Weights of a small GPT-style language model, trained from scratch on English Wikipedia.
Size: 9 layers, 2.89M parameters.
Architecture: LayerNorm before each block, learned positions, tied embeddings.
Each number is 50 + 15 x the weight over its row's rms, rounded and kept within 0 to 99. Layers, rows and columns count from 0. The size before them is the row's rms in percent of the matrix's.

# layer 3 MLP down (transposed), 512x128, rms 0.13, rows 217-271, columns 0-63
118:16 22 73 57 45 41 13 52 50 49 55 33 80 49 26 51 58 36 31 58 49 56 65 45 53 66 70 41 56 50 55 55 26 30 56 45 67 45 50 57 35 62 40 44 72 51 72 48 52 44 65 41 61 54 65 42 68 73 45 39 60 53 51 38
106:58 32 24 38 45 64 32 31 59 54 51 52 67 60 56 39 61 47 45 51 53 54 41 12 68 35 52 39 50 54 73 60 39 69 48 41 42 49 38 41 46 58 44 52 51 68 53 39 29 34 37 70 69 49 33 49 55 38 40 69 49 50 64 59
112:56 67 44 52 62 40 50 86 51 61 56 62 56 58 72 27 48 54 33 43 42 76 24 75 58 69 44 78 48 33 40 60 62 70 45 58 45 63 49 66 82 63 33 54 41 37 30 53 61 29 65 60 38 53 29 59 25 35 51 42 29 57 50 38
108:34 45 51 42 44 48 31 35 45 58 61 73 36 42 52 50 32 48 53 70 71 42 47 48 29 93 68 70 47 83 66 68 41 68 52 49 55 50 59 52 59 09 75 59 53 61 56 28 54 61 70 63 33 59 31 40 62 52 45 28 89 53 48 59
112:64 36 58 29 46 44 46 47 46 50 61 84 57 31 63 49 58 69 47 49 40 43 61 75 23 59 39 42 45 58 55 37 72 26 46 66 43 64 46 32 33 16 50 53 80 53 59 76 45 65 49 73 67 37 85 43 51 42 61 59 75 45 63 60
077:30 66 58 47 54 35 68 41 42 46 48 51 32 78 53 67 25 46 44 68 60 27 44 48 27 47 75 42 16 56 71 32 54 47 45 45 73 57 52 67 78 64 71 43 66 48 72 45 24 70 52 39 53 56 50 55 82 57 67 24 17 61 52 37
106:84 75 50 29 73 41 13 41 52 54 49 62 42 24 48 69 42 18 38 63 58 47 53 36 49 67 73 76 39 53 63 62 44 49 60 30 48 80 67 49 31 29 44 44 45 45 46 43 57 71 43 56 51 39 55 66 51 42 41 28 42 66 69 67
102:58 44 70 24 49 51 63 56 52 56 55 25 25 60 16 62 53 55 46 44 57 44 52 69 65 61 84 48 50 53 53 55 44 47 54 55 41 08 53 52 29 48 56 44 35 51 37 63 38 54 24 55 47 45 52 40 42 51 38 57 47 85 74 12
088:39 40 59 63 55 21 40 54 27 45 37 40 83 73 22 61 51 48 47 51 34 54 37 60 34 46 67 60 57 35 57 68 44 51 75 45 36 65 33 35 45 70 39 40 51 70 55 61 30 37 62 53 50 35 43 13 66 75 32 46 53 37 39 47
106:30 42 53 50 51 38 43 03 58 52 50 72 29 66 16 42 22 56 66 44 37 41 65 73 69 44 21 43 49 67 87 84 48 62 40 49 28 85 38 45 59 53 50 76 79 70 48 65 40 74 39 47 56 46 54 39 43 73 65 31 81 48 50 71
098:40 46 48 55 45 41 40 31 53 76 57 53 36 53 30 48 43 50 56 53 59 52 61 52 59 72 50 66 51 50 84 69 57 75 45 19 50 95 55 42 55 42 41 75 16 53 39 34 64 50 43 50 32 20 38 33 73 75 65 24 44 34 61 58
052:77 27 89 52 42 64 50 37 32 53 44 59 79 58 35 57 59 19 46 56 62 44 43 23 45 32 65 74 46 32 42 42 32 70 35 56 63 65 20 33 53 38 47 42 58 38 25 58 66 55 80 35 59 58 64 65 63 49 36 71 33 46 58 64
092:39 44 37 69 54 43 39 46 43 85 52 37 42 56 29 65 52 34 40 36 50 28 37 56 50 79 32 48 67 35 38 60 60 73 65 37 28 47 44 45 65 46 50 43 29 61 67 65 43 37 72 57 63 62 43 40 98 61 41 75 40 46 62 53
093:36 46 56 41 75 72 47 59 26 64 56 63 63 69 38 48 59 53 53 57 33 34 39 44 41 59 61 58 42 50 73 51 71 76 52 19 63 37 47 51 37 33 41 39 33 60 48 63 20 70 46 39 71 52 52 47 23 59 48 56 55 42 33 24
101:57 44 42 71 47 54 55 43 36 83 52 36 41 42 42 36 43 79 47 57 36 46 24 72 38 47 78 62 29 33 67 48 41 60 50 76 55 58 24 53 56 56 65 28 91 77 42 79 71 62 47 76 34 18 30 02 46 46 59 56 39 51 55 27
083:43 61 39 24 31 52 62 20 52 81 51 43 51 61 44 51 38 57 82 59 63 68 59 47 55 21 67 41 60 38 45 73 53 44 49 61 54 62 42 35 53 48 21 56 43 52 47 11 51 67 47 39 47 45 54 30 38 44 39 57 65 42 53 57
095:39 14 30 42 46 17 46 54 52 59 45 69 56 51 20 50 47 28 30 49 28 55 73 53 59 56 52 45 41 60 62 60 51 49 45 52 48 52 45 65 55 11 58 64 49 77 60 22 62 52 40 55 59 41 56 37 37 51 60 23 62 53 36 56
110:38 36 43 46 49 59 35 48 47 58 58 40 73 44 50 55 47 19 48 56 45 50 57 72 18 66 60 55 53 62 60 51 57 34 40 40 27 61 52 30 49 13 66 49 65 65 64 68 61 49 47 63 48 35 76 59 75 62 57 72 58 41 55 50
078:62 55 50 72 30 22 25 42 47 26 42 56 76 50 59 64 59 50 52 31 10 50 38 36 47 72 72 47 53 60 13 70 39 73 68 20 69 46 36 45 00 70 47 40 59 59 59 48 56 53 61 47 47 54 61 36 49 57 36 41 19 40 35 24
086:57 32 21 41 54 28 48 25 47 54 64 44 46 64 48 47 49 60 72 52 62 49 76 47 63 44 66 26 48 54 42 39 78 63 34 68 45 44 51 42 32 48 48 61 46 34 72 49 36 71 54 50 57 51 63 42 63 44 51 56 45 35 51 43
121:47 28 22 52 63 16 39 46 51 21 47 33 44 52 40 41 53 65 43 71 30 34 54 66 81 21 44 69 61 45 58 46 78 42 47 61 51 74 59 38 60 42 16 52 48 58 71 63 47 54 45 75 41 60 59 64 28 49 60 41 88 56 61 39
097:48 38 64 52 46 27 61 48 64 41 39 77 20 46 75 54 25 12 93 51 46 26 53 62 53 56 32 27 39 69 51 54 68 68 44 46 61 64 42 66 58 35 57 36 54 52 41 34 32 48 79 57 52 34 49 60 56 59 37 29 67 68 37 31
089:42 50 39 40 28 33 36 05 47 65 45 16 66 47 60 47 70 56 35 51 66 50 54 30 72 61 47 55 31 72 69 87 37 60 42 76 53 59 49 35 65 45 57 50 53 24 54 39 27 50 60 41 69 68 54 37 56 38 45 66 74 65 73 51
085:48 38 47 52 34 37 17 51 47 47 41 39 55 61 73 68 59 45 70 27 45 56 48 51 47 71 52 60 53 71 58 34 60 59 70 25 62 58 38 69 67 80 86 66 36 31 65 46 45 49 55 43 44 60 44 55 80 70 55 62 32 20 38 59
081:50 70 07 61 63 51 70 69 42 48 62 56 48 54 43 60 60 24 61 38 64 53 53 47 58 50 55 51 56 34 60 42 32 68 51 45 43 59 38 46 41 60 36 58 35 39 46 58 43 51 35 51 65 36 60 48 55 71 56 50 75 36 55 68
093:54 61 38 41 58 49 70 04 63 18 54 52 27 40 41 25 50 65 53 78 66 47 45 50 50 41 64 32 48 41 70 65 62 72 61 45 57 45 53 62 29 64 55 32 37 37 61 43 44 51 18 53 77 60 44 45 32 51 42 72 78 68 63 59
121:38 96 47 25 62 54 44 33 49 70 52 41 32 41 64 58 52 42 63 64 59 39 78 54 41 65 60 48 61 52 53 52 31 28 54 23 49 71 83 50 32 22 47 36 33 64 50 31 58 71 15 56 69 32 42 49 22 55 53 49 41 40 67 81
128:51 57 62 45 26 54 25 61 68 33 47 33 58 60 62 61 42 39 28 55 50 69 37 47 62 16 78 63 28 45 43 59 36 34 45 41 29 03 57 62 33 54 73 43 70 64 29 56 61 29 61 52 63 58 42 59 23 41 48 42 11 52 57 35
098:38 47 47 44 33 45 52 49 46 48 51 56 73 47 56 53 55 21 53 14 34 46 87 34 47 55 56 75 47 42 61 83 64 35 42 48 51 53 52 65 44 64 52 24 68 41 18 15 54 76 58 48 52 64 47 43 77 66 58 59 62 44 78 58
095:48 35 51 49 62 55 66 40 36 39 37 48 72 51 65 44 52 65 45 61 39 52 36 33 44 84 77 38 61 37 39 56 44 30 40 82 45 45 36 63 38 42 44 47 74 76 51 37 52 24 66 76 65 38 39 27 40 56 38 60 67 48 57 54
111:46 22 32 37 50 40 67 36 42 52 57 24 73 53 72 40 48 42 34 49 52 46 77 58 82 54 62 47 60 54 48 44 30 70 57 60 39 68 72 65 62 77 26 52 25 52 63 28 69 20 35 41 56 42 28 58 32 16 49 34 45 61 48 65
101:29 47 50 46 54 36 31 31 62 31 54 59 34 54 25 69 67 52 56 42 42 67 47 77 67 30 53 51 53 46 73 50 49 43 41 39 52 57 69 51 42 40 14 42 43 69 56 61 41 38 44 29 55 31 68 61 50 66 45 52 79 46 55 69
089:19 45 43 51 61 56 49 77 58 62 47 79 33 49 37 43 37 54 69 47 25 18 33 50 55 54 51 76 32 68 63 36 24 58 56 36 32 47 47 49 68 52 49 37 91 53 66 41 65 47 55 77 27 48 53 38 56 78 36 40 48 39 55 57
092:53 43 50 36 51 36 62 27 44 47 38 70 55 60 71 43 31 33 63 54 70 60 73 38 55 49 64 61 30 75 55 75 23 76 63 38 53 51 42 41 65 46 64 67 54 27 61 05 49 54 34 51 67 45 17 39 68 47 56 42 68 63 56 38
101:59 22 20 44 61 07 40 59 50 25 49 47 60 49 68 57 25 48 53 68 30 44 61 63 77 49 40 70 67 44 50 35 53 50 49 52 39 72 41 37 45 41 46 75 40 51 62 63 52 53 56 78 29 53 78 54 56 60 62 43 94 53 47 37
086:61 46 74 49 66 58 27 56 27 26 60 72 66 69 37 22 54 49 39 42 52 21 53 94 78 53 41 44 60 28 23 57 63 65 47 47 57 44 35 64 45 40 43 61 40 75 65 17 68 68 38 42 51 59 65 34 52 23 53 39 31 35 57 43
099:46 29 59 48 29 66 44 54 49 12 33 38 43 55 60 28 92 40 46 38 49 47 65 50 71 52 52 46 63 52 53 61 36 53 44 65 46 37 32 67 27 26 33 47 65 39 61 55 65 59 64 51 80 45 84 57 54 30 50 61 75 60 62 28
086:47 70 39 52 37 62 44 41 57 40 52 46 62 48 38 47 71 34 30 73 45 40 44 34 75 33 61 62 54 50 43 39 19 59 56 34 58 24 42 32 54 59 40 37 80 44 41 40 45 55 49 49 39 40 68 45 25 68 69 71 64 61 67 46
105:43 80 60 59 24 58 55 45 46 59 50 15 57 49 49 51 44 47 55 28 54 66 58 60 79 48 78 47 58 32 49 47 53 53 35 35 57 42 15 34 10 65 46 61 34 47 61 60 47 56 43 57 76 41 51 66 61 66 51 85 54 53 54 69
085:78 52 26 35 13 79 31 46 50 57 45 40 48 74 44 27 57 51 25 81 47 73 49 60 54 32 42 66 39 59 72 61 45 55 48 47 54 39 70 55 33 67 18 56 45 36 49 46 48 64 35 52 74 53 73 24 23 49 50 50 51 75 45 45
079:54 62 63 66 43 99 40 43 49 38 49 63 63 50 43 34 82 59 47 37 27 68 33 22 36 47 40 47 54 46 50 35 51 37 42 62 36 33 52 66 41 45 34 58 50 50 60 56 57 40 62 56 47 43 80 40 40 39 54 45 72 53 54 42
103:36 56 52 38 42 47 16 46 39 69 58 39 46 43 54 49 52 57 23 63 49 66 54 52 28 76 74 49 62 54 58 59 38 14 50 31 61 72 59 70 40 58 46 50 55 83 49 47 62 42 66 44 38 43 43 54 37 58 45 60 02 56 47 53
095:32 61 62 66 31 34 55 45 50 29 47 72 72 59 61 69 65 48 43 37 35 50 53 47 48 65 38 35 66 42 41 32 27 38 46 50 54 27 28 32 61 45 46 49 46 47 39 80 50 56 67 49 65 68 61 67 49 49 67 30 74 34 47 63
092:57 56 31 51 35 50 42 53 35 45 44 83 57 38 23 25 48 48 66 78 18 54 66 57 30 37 43 54 64 47 67 44 59 63 61 61 64 62 39 48 42 50 31 47 41 58 41 47 42 66 48 40 41 57 58 67 17 69 72 66 71 48 48 25
104:29 37 28 47 59 30 50 23 49 66 49 87 63 67 26 71 36 40 28 44 44 76 64 40 60 43 59 53 23 69 53 46 64 60 36 57 53 57 44 51 64 21 54 44 63 57 48 51 52 58 42 22 43 64 70 50 51 30 58 35 55 43 55 52
062:59 49 55 47 36 32 43 28 59 19 19 65 81 62 65 63 37 39 74 49 62 57 64 66 64 38 49 71 43 42 56 66 43 40 56 24 62 68 24 56 48 56 73 48 51 21 42 29 46 51 55 33 54 53 53 32 54 66 44 90 21 44 47 32
104:62 41 25 44 74 62 46 37 55 62 53 49 54 43 32 82 35 75 38 52 31 40 53 60 25 59 52 36 45 32 43 65 62 41 58 62 47 61 35 65 22 37 81 48 35 38 46 67 46 81 62 61 63 53 59 59 79 57 52 73 36 45 49 53
103:47 58 57 40 60 34 41 54 50 43 40 54 78 39 53 28 44 72 44 55 67 35 80 43 11 88 69 63 34 39 67 62 46 68 64 53 51 34 56 48 18 46 30 55 69 30 72 45 36 35 53 32 78 48 59 62 65 49 67 61 51 37 57 65
110:49 50 70 42 50 57 48 57 47 28 41 76 53 59 12 46 34 54 29 44 48 21 62 31 72 57 47 74 44 65 60 33 31 45 42 20 36 52 40 43 53 77 86 47 26 58 52 29 69 45 57 61 64 51 55 42 61 54 52 35 49 38 57 51
076:48 43 54 52 25 50 77 56 37 63 59 62 53 58 54 28 33 90 38 44 72 54 48 44 36 64 79 45 51 48 72 46 19 55 36 57 71 42 55 61 67 56 28 43 68 35 61 48 40 51 50 57 48 28 64 17 51 11 40 28 73 62 47 49
083:51 31 50 51 87 46 58 46 56 59 59 82 91 35 67 64 55 45 77 43 55 41 37 61 33 59 56 47 44 50 68 41 43 53 57 39 43 20 55 46 47 25 31 44 57 52 69 33 50 31 48 51 54 49 52 43 37 68 54 72 38 53 48 78
091:65 43 57 48 53 48 79 61 65 57 51 61 33 46 85 42 48 71 47 42 20 72 47 51 64 34 28 51 39 65 33 58 52 64 56 57 31 66 59 64 53 37 59 42 49 45 49 27 38 51 93 46 47 45 38 38 49 68 39 33 48 51 48 80
099:35 34 74 53 37 51 39 31 49 44 53 42 55 36 55 53 27 27 47 38 74 47 84 59 48 53 51 55 59 39 49 42 27 63 62 76 45 83 29 54 42 59 55 33 80 49 53 27 54 79 55 72 40 43 53 41 61 65 65 59 72 71 53 60
100:34 34 54 53 36 41 39 33 40 78 53 64 44 66 60 39 42 56 64 27 44 45 50 41 60 58 44 54 46 65 61 89 70 81 45 46 32 67 42 43 48 39 31 37 47 29 50 65 58 66 48 46 78 40 59 42 40 36 52 59 56 45 48 51
111:61 74 61 31 61 39 52 43 61 27 55 77 53 70 54 36 64 45 57 46 74 35 33 60 80 66 58 42 39 77 62 56 51 44 37 49 30 65 37 44 45 40 43 69 91 30 60 64 30 93 58 38 43 39 52 55 36 58 62 25 42 43 50 67
# layer 3 MLP up, 512x128, rms 0.143, rows 218-271, columns 0-63
093:45 71 48 76 64 17 70 47 50 59 44 62 54 65 37 73 49 38 60 46 71 55 41 77 33 30 57 71 68 61 38 49 35 50 60 43 59 48 54 41 54 56 24 46 57 37 60 61 52 71 64 30 29 44 68 53 43 60 13 28 54 47 46 48
108:67 69 58 48 42 36 52 26 30 26 51 53 69 47 48 40 39 67 50 46 52 60 29 94 32 50 67 68 64 78 43 27 42 51 41 43 37 27 48 46 78 39 56 46 38 34 27 74 49 59 62 71 30 33 53 79 49 38 54 66 35 57 42 44
103:22 53 57 62 55 48 36 49 64 53 65 32 71 50 66 61 49 40 52 50 26 48 55 42 50 54 07 48 51 28 33 66 57 16 67 30 42 44 48 33 59 53 14 60 68 60 43 67 62 36 55 58 25 44 51 76 43 44 59 47 21 50 39 39
117:35 43 64 49 78 47 56 48 53 46 56 61 45 68 27 55 57 26 60 64 64 82 62 67 48 66 41 42 56 47 60 69 40 30 42 58 57 63 32 45 50 73 49 44 47 50 47 47 55 55 51 18 46 41 52 71 52 40 43 37 38 37 41 38
083:28 64 81 52 60 08 32 59 44 42 60 26 54 48 33 50 45 36 45 52 62 88 64 68 24 23 36 65 74 50 28 60 47 56 46 43 62 60 60 40 61 68 32 78 47 59 46 46 52 52 35 55 32 59 49 73 47 44 40 48 54 26 28 50
101:36 33 69 61 53 44 52 66 62 66 61 31 50 58 56 40 37 44 70 64 12 70 37 30 34 57 42 41 58 35 27 45 35 15 54 49 34 47 44 39 47 41 46 39 62 89 22 86 73 41 70 32 51 35 49 65 63 43 66 64 20 66 53 32
096:61 54 53 76 45 50 28 58 45 31 41 56 83 33 73 65 62 66 38 27 50 13 50 26 35 32 50 53 75 45 43 56 57 75 46 63 57 75 41 43 99 68 36 32 46 34 43 61 68 50 53 38 20 49 41 49 67 49 69 35 33 44 45 50
078:62 42 46 40 64 41 32 63 42 60 64 25 51 50 58 54 31 27 38 71 60 29 62 40 40 51 76 75 69 54 44 48 49 59 22 57 25 37 53 23 72 35 71 43 50 43 49 55 37 10 71 57 53 56 55 66 70 60 39 78 79 55 63 69
105:47 42 47 68 46 34 53 26 24 65 67 15 34 35 76 32 54 41 32 33 29 63 74 56 74 68 62 60 58 31 56 55 62 52 20 65 25 70 19 41 39 70 07 58 53 71 53 78 55 16 50 42 64 53 59 55 50 46 50 49 48 55 52 29
095:33 42 56 59 61 36 61 50 32 64 58 21 39 32 42 41 41 50 47 68 37 61 46 66 38 64 93 50 50 46 39 40 38 47 38 61 38 48 38 58 64 36 32 55 62 68 53 47 39 32 72 41 66 41 15 44 35 37 46 62 68 45 30 47
049:43 81 68 37 72 32 51 70 69 52 72 74 39 35 60 49 42 43 49 51 59 75 64 54 74 37 50 45 77 61 50 56 31 49 37 42 81 44 61 50 55 60 50 40 63 55 37 73 34 36 34 81 38 42 15 90 39 41 44 56 56 50 44 59
080:40 64 53 60 35 43 53 36 39 04 49 67 36 54 53 33 56 50 54 66 73 63 48 55 36 18 56 62 46 69 39 76 45 14 56 62 71 42 54 55 56 66 52 43 59 47 44 47 64 73 31 61 51 61 68 41 41 20 50 38 53 59 46 33
101:39 49 64 54 44 45 54 62 63 65 37 53 65 36 44 60 49 28 68 48 45 57 53 59 41 39 35 51 62 50 47 63 41 53 58 28 39 80 49 40 45 51 18 46 56 52 32 16 58 65 53 37 52 48 60 54 17 53 45 23 55 43 33 43
102:37 51 52 53 36 41 52 51 65 85 55 27 39 56 46 72 50 34 72 40 82 55 73 49 48 39 68 56 46 58 60 55 25 54 34 39 37 41 48 25 65 46 49 50 52 61 65 51 49 20 71 42 49 46 42 68 50 42 26 43 62 59 50 64
109:20 70 65 55 62 45 36 69 48 61 53 68 51 45 50 46 67 67 57 47 54 48 86 61 25 31 33 70 54 42 56 51 56 14 64 38 60 42 13 46 37 59 14 53 40 46 46 31 58 46 70 62 23 40 39 85 14 43 44 56 52 55 61 54
098:64 45 46 46 43 32 39 26 19 36 54 36 51 41 53 46 65 66 42 69 40 76 61 66 13 16 79 77 53 56 41 45 51 32 39 46 41 46 53 42 36 41 35 48 39 50 46 67 51 45 63 36 46 63 25 63 24 33 32 62 56 66 47 51
093:40 40 53 54 61 39 67 51 42 51 56 65 30 58 64 53 68 70 66 39 50 83 35 50 57 69 34 35 47 47 54 55 55 76 64 60 61 67 31 62 37 38 45 51 26 78 25 49 51 46 43 40 36 35 34 49 56 39 51 30 22 27 47 45
070:63 51 53 31 58 34 37 55 60 25 43 26 60 61 43 51 32 21 52 69 57 48 51 53 32 41 71 64 55 48 56 52 40 28 22 79 68 33 62 31 69 47 71 39 73 40 47 47 28 48 55 50 47 37 42 69 68 29 44 88 80 74 21 60
088:37 78 63 62 21 31 53 32 38 46 50 32 70 57 62 46 54 70 63 54 48 55 43 74 62 48 50 57 58 56 59 74 49 49 44 19 36 61 26 20 52 72 32 52 40 47 43 53 70 28 32 21 40 34 33 62 41 49 18 39 54 65 55 48
105:45 62 44 57 41 39 35 61 69 45 71 10 37 42 59 40 60 38 42 42 76 58 47 63 69 48 70 42 42 57 60 47 60 78 50 53 58 63 31 41 63 57 58 66 31 33 28 44 47 32 41 49 68 53 27 24 41 43 43 55 38 43 36 61
108:34 74 76 55 58 32 44 55 39 59 50 57 56 54 39 66 60 53 60 44 50 49 35 36 59 30 50 35 75 71 35 70 22 47 55 35 53 49 34 36 74 67 27 80 29 36 47 64 59 40 52 43 19 48 32 87 36 53 33 32 37 34 46 47
084:51 33 44 59 28 45 49 33 60 74 56 28 43 70 61 30 66 48 39 50 69 86 66 65 62 48 54 58 41 51 58 64 55 36 50 32 68 62 66 36 47 78 23 40 40 30 50 36 34 24 17 25 63 43 00 51 52 33 30 49 59 64 65 68
098:51 42 65 48 77 28 32 43 39 49 48 59 75 48 43 77 47 79 41 38 73 57 37 59 36 42 31 45 78 47 28 55 55 32 69 19 66 45 40 59 57 46 59 74 48 36 35 57 48 60 84 46 40 61 48 48 50 59 59 46 36 49 55 32
074:38 51 56 48 18 39 42 59 50 41 56 30 46 42 55 72 63 43 76 39 57 79 65 35 60 31 41 48 45 69 44 48 74 65 56 55 83 68 68 52 82 27 41 66 42 31 44 53 43 43 58 66 50 45 48 64 27 31 33 63 69 40 28 54
092:41 55 78 56 58 37 44 66 45 31 49 43 46 72 21 69 32 35 58 68 57 43 64 61 37 28 34 45 74 46 37 68 20 23 62 23 44 34 59 44 52 81 51 72 21 53 39 52 50 51 48 42 47 42 59 49 49 69 53 55 79 39 36 27
110:52 33 67 52 52 47 45 48 57 56 51 35 61 65 69 48 49 54 66 66 40 67 61 46 64 38 58 56 42 29 46 38 28 25 43 54 40 60 42 46 49 89 33 26 45 47 16 62 48 31 39 09 42 35 51 46 60 67 50 50 19 76 54 61
123:28 51 63 42 57 40 55 30 34 30 37 43 47 65 71 52 53 53 53 70 46 87 45 78 29 62 41 45 62 47 36 40 34 27 69 46 61 49 23 51 44 42 43 69 34 60 24 58 53 63 57 41 30 33 47 64 43 37 76 65 18 57 49 29
105:48 44 64 43 47 35 60 43 31 47 49 32 56 63 71 73 47 52 35 47 59 64 70 56 41 60 57 61 52 52 38 35 37 32 40 69 32 33 29 40 78 43 32 60 51 43 16 61 48 44 77 50 32 38 09 58 48 40 68 67 15 54 54 50
085:55 78 59 50 60 49 40 45 42 46 71 55 07 60 41 52 41 53 74 44 68 79 35 62 38 51 51 19 60 49 59 52 81 69 70 36 72 72 47 31 30 45 39 66 46 46 45 80 41 74 72 48 35 51 36 65 56 85 48 44 35 32 46 50
114:19 61 57 42 41 39 56 77 58 31 61 66 41 45 25 55 48 22 43 43 58 42 66 76 64 32 50 40 60 31 39 47 44 39 67 48 83 83 53 45 69 52 38 56 33 64 43 41 69 64 47 80 46 44 35 60 47 65 36 44 69 50 26 62
090:28 53 52 58 47 43 65 64 45 74 57 45 54 37 38 47 60 54 51 13 54 65 64 66 60 41 33 40 44 45 28 48 53 49 54 59 31 51 30 55 38 50 17 61 24 65 66 52 60 38 64 51 46 44 36 63 24 51 31 17 37 46 58 40
120:68 55 70 61 38 49 56 38 53 70 58 31 54 73 44 55 55 19 48 65 42 66 28 75 63 54 20 42 57 46 55 38 42 50 46 38 40 24 63 32 55 54 22 70 65 59 34 66 52 57 53 39 55 58 66 67 50 46 51 65 44 48 61 32
098:59 36 67 65 69 29 60 47 39 36 47 68 56 57 31 51 47 73 67 41 55 50 42 82 46 42 51 69 55 41 27 46 38 23 63 44 71 32 61 53 45 62 25 48 41 51 50 49 33 65 39 61 29 37 51 41 33 39 31 37 51 32 17 43
094:38 66 40 54 49 39 26 64 55 41 55 13 51 53 42 37 70 51 36 62 64 45 55 64 57 39 61 55 60 58 46 71 37 62 52 11 59 69 37 45 64 78 47 63 16 50 41 48 65 44 49 30 54 68 35 52 40 33 38 61 65 34 44 45
085:55 33 80 53 75 41 37 57 50 68 43 46 65 53 50 78 31 32 64 47 67 52 43 45 17 39 75 64 66 43 47 45 07 58 49 60 57 51 38 21 60 44 60 54 61 53 52 73 28 41 64 45 59 32 32 50 62 34 39 73 30 46 45 62
098:47 61 58 45 77 44 47 32 26 49 57 66 57 55 62 68 69 82 47 36 33 82 59 66 40 53 43 74 47 53 24 26 55 41 78 43 77 62 39 55 56 64 52 51 32 58 25 71 50 75 44 59 27 57 38 51 35 39 59 64 15 41 42 54
114:56 65 65 56 39 36 49 37 26 82 55 57 43 76 42 52 59 54 71 32 46 73 56 70 52 44 61 66 63 58 31 34 38 50 51 69 33 44 32 22 54 46 28 77 29 73 58 74 52 47 51 47 21 41 41 74 50 56 36 46 18 46 64 34
078:37 60 57 46 60 55 60 38 60 56 48 32 39 43 74 56 49 46 63 43 78 55 24 28 59 27 54 63 60 57 50 60 47 56 44 50 51 69 55 45 71 26 35 75 30 28 45 29 37 25 32 40 51 24 21 71 39 19 31 54 48 36 67 57
098:50 60 62 61 40 23 64 37 32 34 36 42 41 62 72 54 66 55 61 44 64 58 48 75 29 60 55 62 57 26 29 31 42 47 61 50 63 32 31 46 31 48 35 54 28 40 40 65 41 74 69 52 30 33 35 61 45 54 36 72 26 53 50 27
091:54 84 66 42 81 42 60 68 30 50 47 60 41 68 40 34 28 78 73 58 43 64 13 77 40 32 67 49 59 74 43 35 55 76 68 56 56 48 32 28 56 58 45 59 51 75 64 56 44 28 67 72 35 53 60 64 25 60 19 77 25 39 42 57
112:27 47 58 53 27 43 57 50 44 34 63 45 74 50 75 43 60 48 46 71 51 62 45 62 50 57 14 48 61 36 29 65 39 29 70 48 55 51 05 51 60 64 33 59 40 75 31 48 84 26 72 31 55 41 35 42 52 49 48 64 43 69 64 39
100:43 48 67 79 70 50 60 45 38 46 47 62 33 32 77 44 47 59 84 67 63 58 34 63 38 26 52 43 64 74 50 71 45 75 52 49 44 37 54 49 54 31 33 55 49 31 31 56 34 36 65 30 57 57 72 77 45 45 41 49 46 71 45 54
107:55 87 56 56 32 22 39 38 35 40 41 43 42 63 50 67 41 58 68 56 39 74 47 63 49 42 51 43 59 49 24 51 50 35 44 71 61 33 36 25 49 39 41 65 35 51 44 79 58 51 57 58 26 36 34 82 35 47 42 64 27 57 61 53
098:67 69 58 48 43 39 45 52 31 42 63 60 29 48 56 39 65 58 56 46 68 61 84 92 47 48 77 33 58 54 44 44 53 47 31 69 43 20 27 41 41 55 33 61 29 40 57 43 52 28 61 49 56 53 31 64 37 57 07 39 66 65 39 46
070:55 56 86 30 68 22 53 46 63 48 56 39 53 47 77 66 46 47 51 55 51 60 28 28 53 31 42 50 82 66 60 39 43 38 48 55 68 63 55 49 61 51 37 52 44 54 14 45 46 63 33 72 45 46 28 72 54 43 68 67 53 35 28 68
091:52 59 63 64 41 43 57 38 39 27 42 59 59 40 77 39 52 38 46 21 79 56 70 89 74 49 41 66 44 52 27 50 49 29 45 62 65 38 48 52 40 89 32 54 68 57 59 33 48 59 41 30 47 45 55 61 48 23 43 23 58 60 38 36
103:42 48 70 55 66 39 31 58 47 69 58 51 25 58 47 27 33 52 54 67 35 56 40 48 45 30 80 33 66 69 43 49 53 41 65 53 61 41 52 45 28 28 35 83 65 41 56 72 39 52 81 45 52 47 41 43 48 42 47 50 45 56 64 25
107:37 58 65 45 74 49 53 60 57 43 36 43 24 63 27 81 53 49 57 47 67 50 72 49 44 20 13 49 51 48 43 63 39 27 70 55 60 41 36 42 42 52 53 52 66 44 37 25 46 41 24 34 35 37 23 69 31 39 41 46 58 55 48 49
096:62 55 62 70 33 52 31 34 50 35 51 63 66 49 47 85 62 31 79 49 39 72 48 58 51 14 22 66 51 72 45 65 58 36 60 30 25 51 48 27 51 48 41 56 34 70 42 34 70 60 67 80 28 58 62 80 30 68 55 39 53 54 30 56
095:45 38 62 54 63 44 31 55 36 58 47 52 30 47 64 92 54 79 67 69 48 36 59 45 75 61 55 71 71 55 52 67 43 55 47 47 58 71 53 35 54 58 54 59 28 30 47 63 63 53 53 54 52 48 60 47 57 80 42 42 54 34 24 80
099:64 52 61 42 46 38 46 41 33 49 40 19 64 36 77 47 36 73 38 63 55 57 52 68 38 52 52 55 56 45 07 31 28 51 57 51 32 37 70 56 48 49 45 63 32 40 23 81 34 46 73 22 54 50 23 48 50 32 51 93 51 55 30 37
098:54 53 53 66 51 46 56 35 51 64 55 29 80 30 38 52 59 49 78 28 37 22 65 50 43 25 64 40 52 61 33 51 51 49 51 31 21 41 55 47 90 60 33 42 50 54 72 77 58 42 73 41 28 57 44 76 43 28 55 45 59 39 40 20
103:58 39 74 54 26 48 53 53 48 71 60 66 52 65 48 42 32 35 66 62 75 68 59 71 53 36 57 28 66 65 54 72 34 49 71 23 60 42 52 47 62 47 23 68 35 44 43 54 33 50 53 25 38 63 61 42 40 66 59 32 39 50 44 30
106:50 70 62 54 46 45 60 39 34 49 57 40 38 58 60 43 50 19 58 42 35 69 46 41 67 41 57 37 53 39 43 24 56 78 18 83 39 57 27 46 34 32 07 64 80 59 38 83 35 54 38 64 42 35 76 68 47 28 72 47 45 43 61 27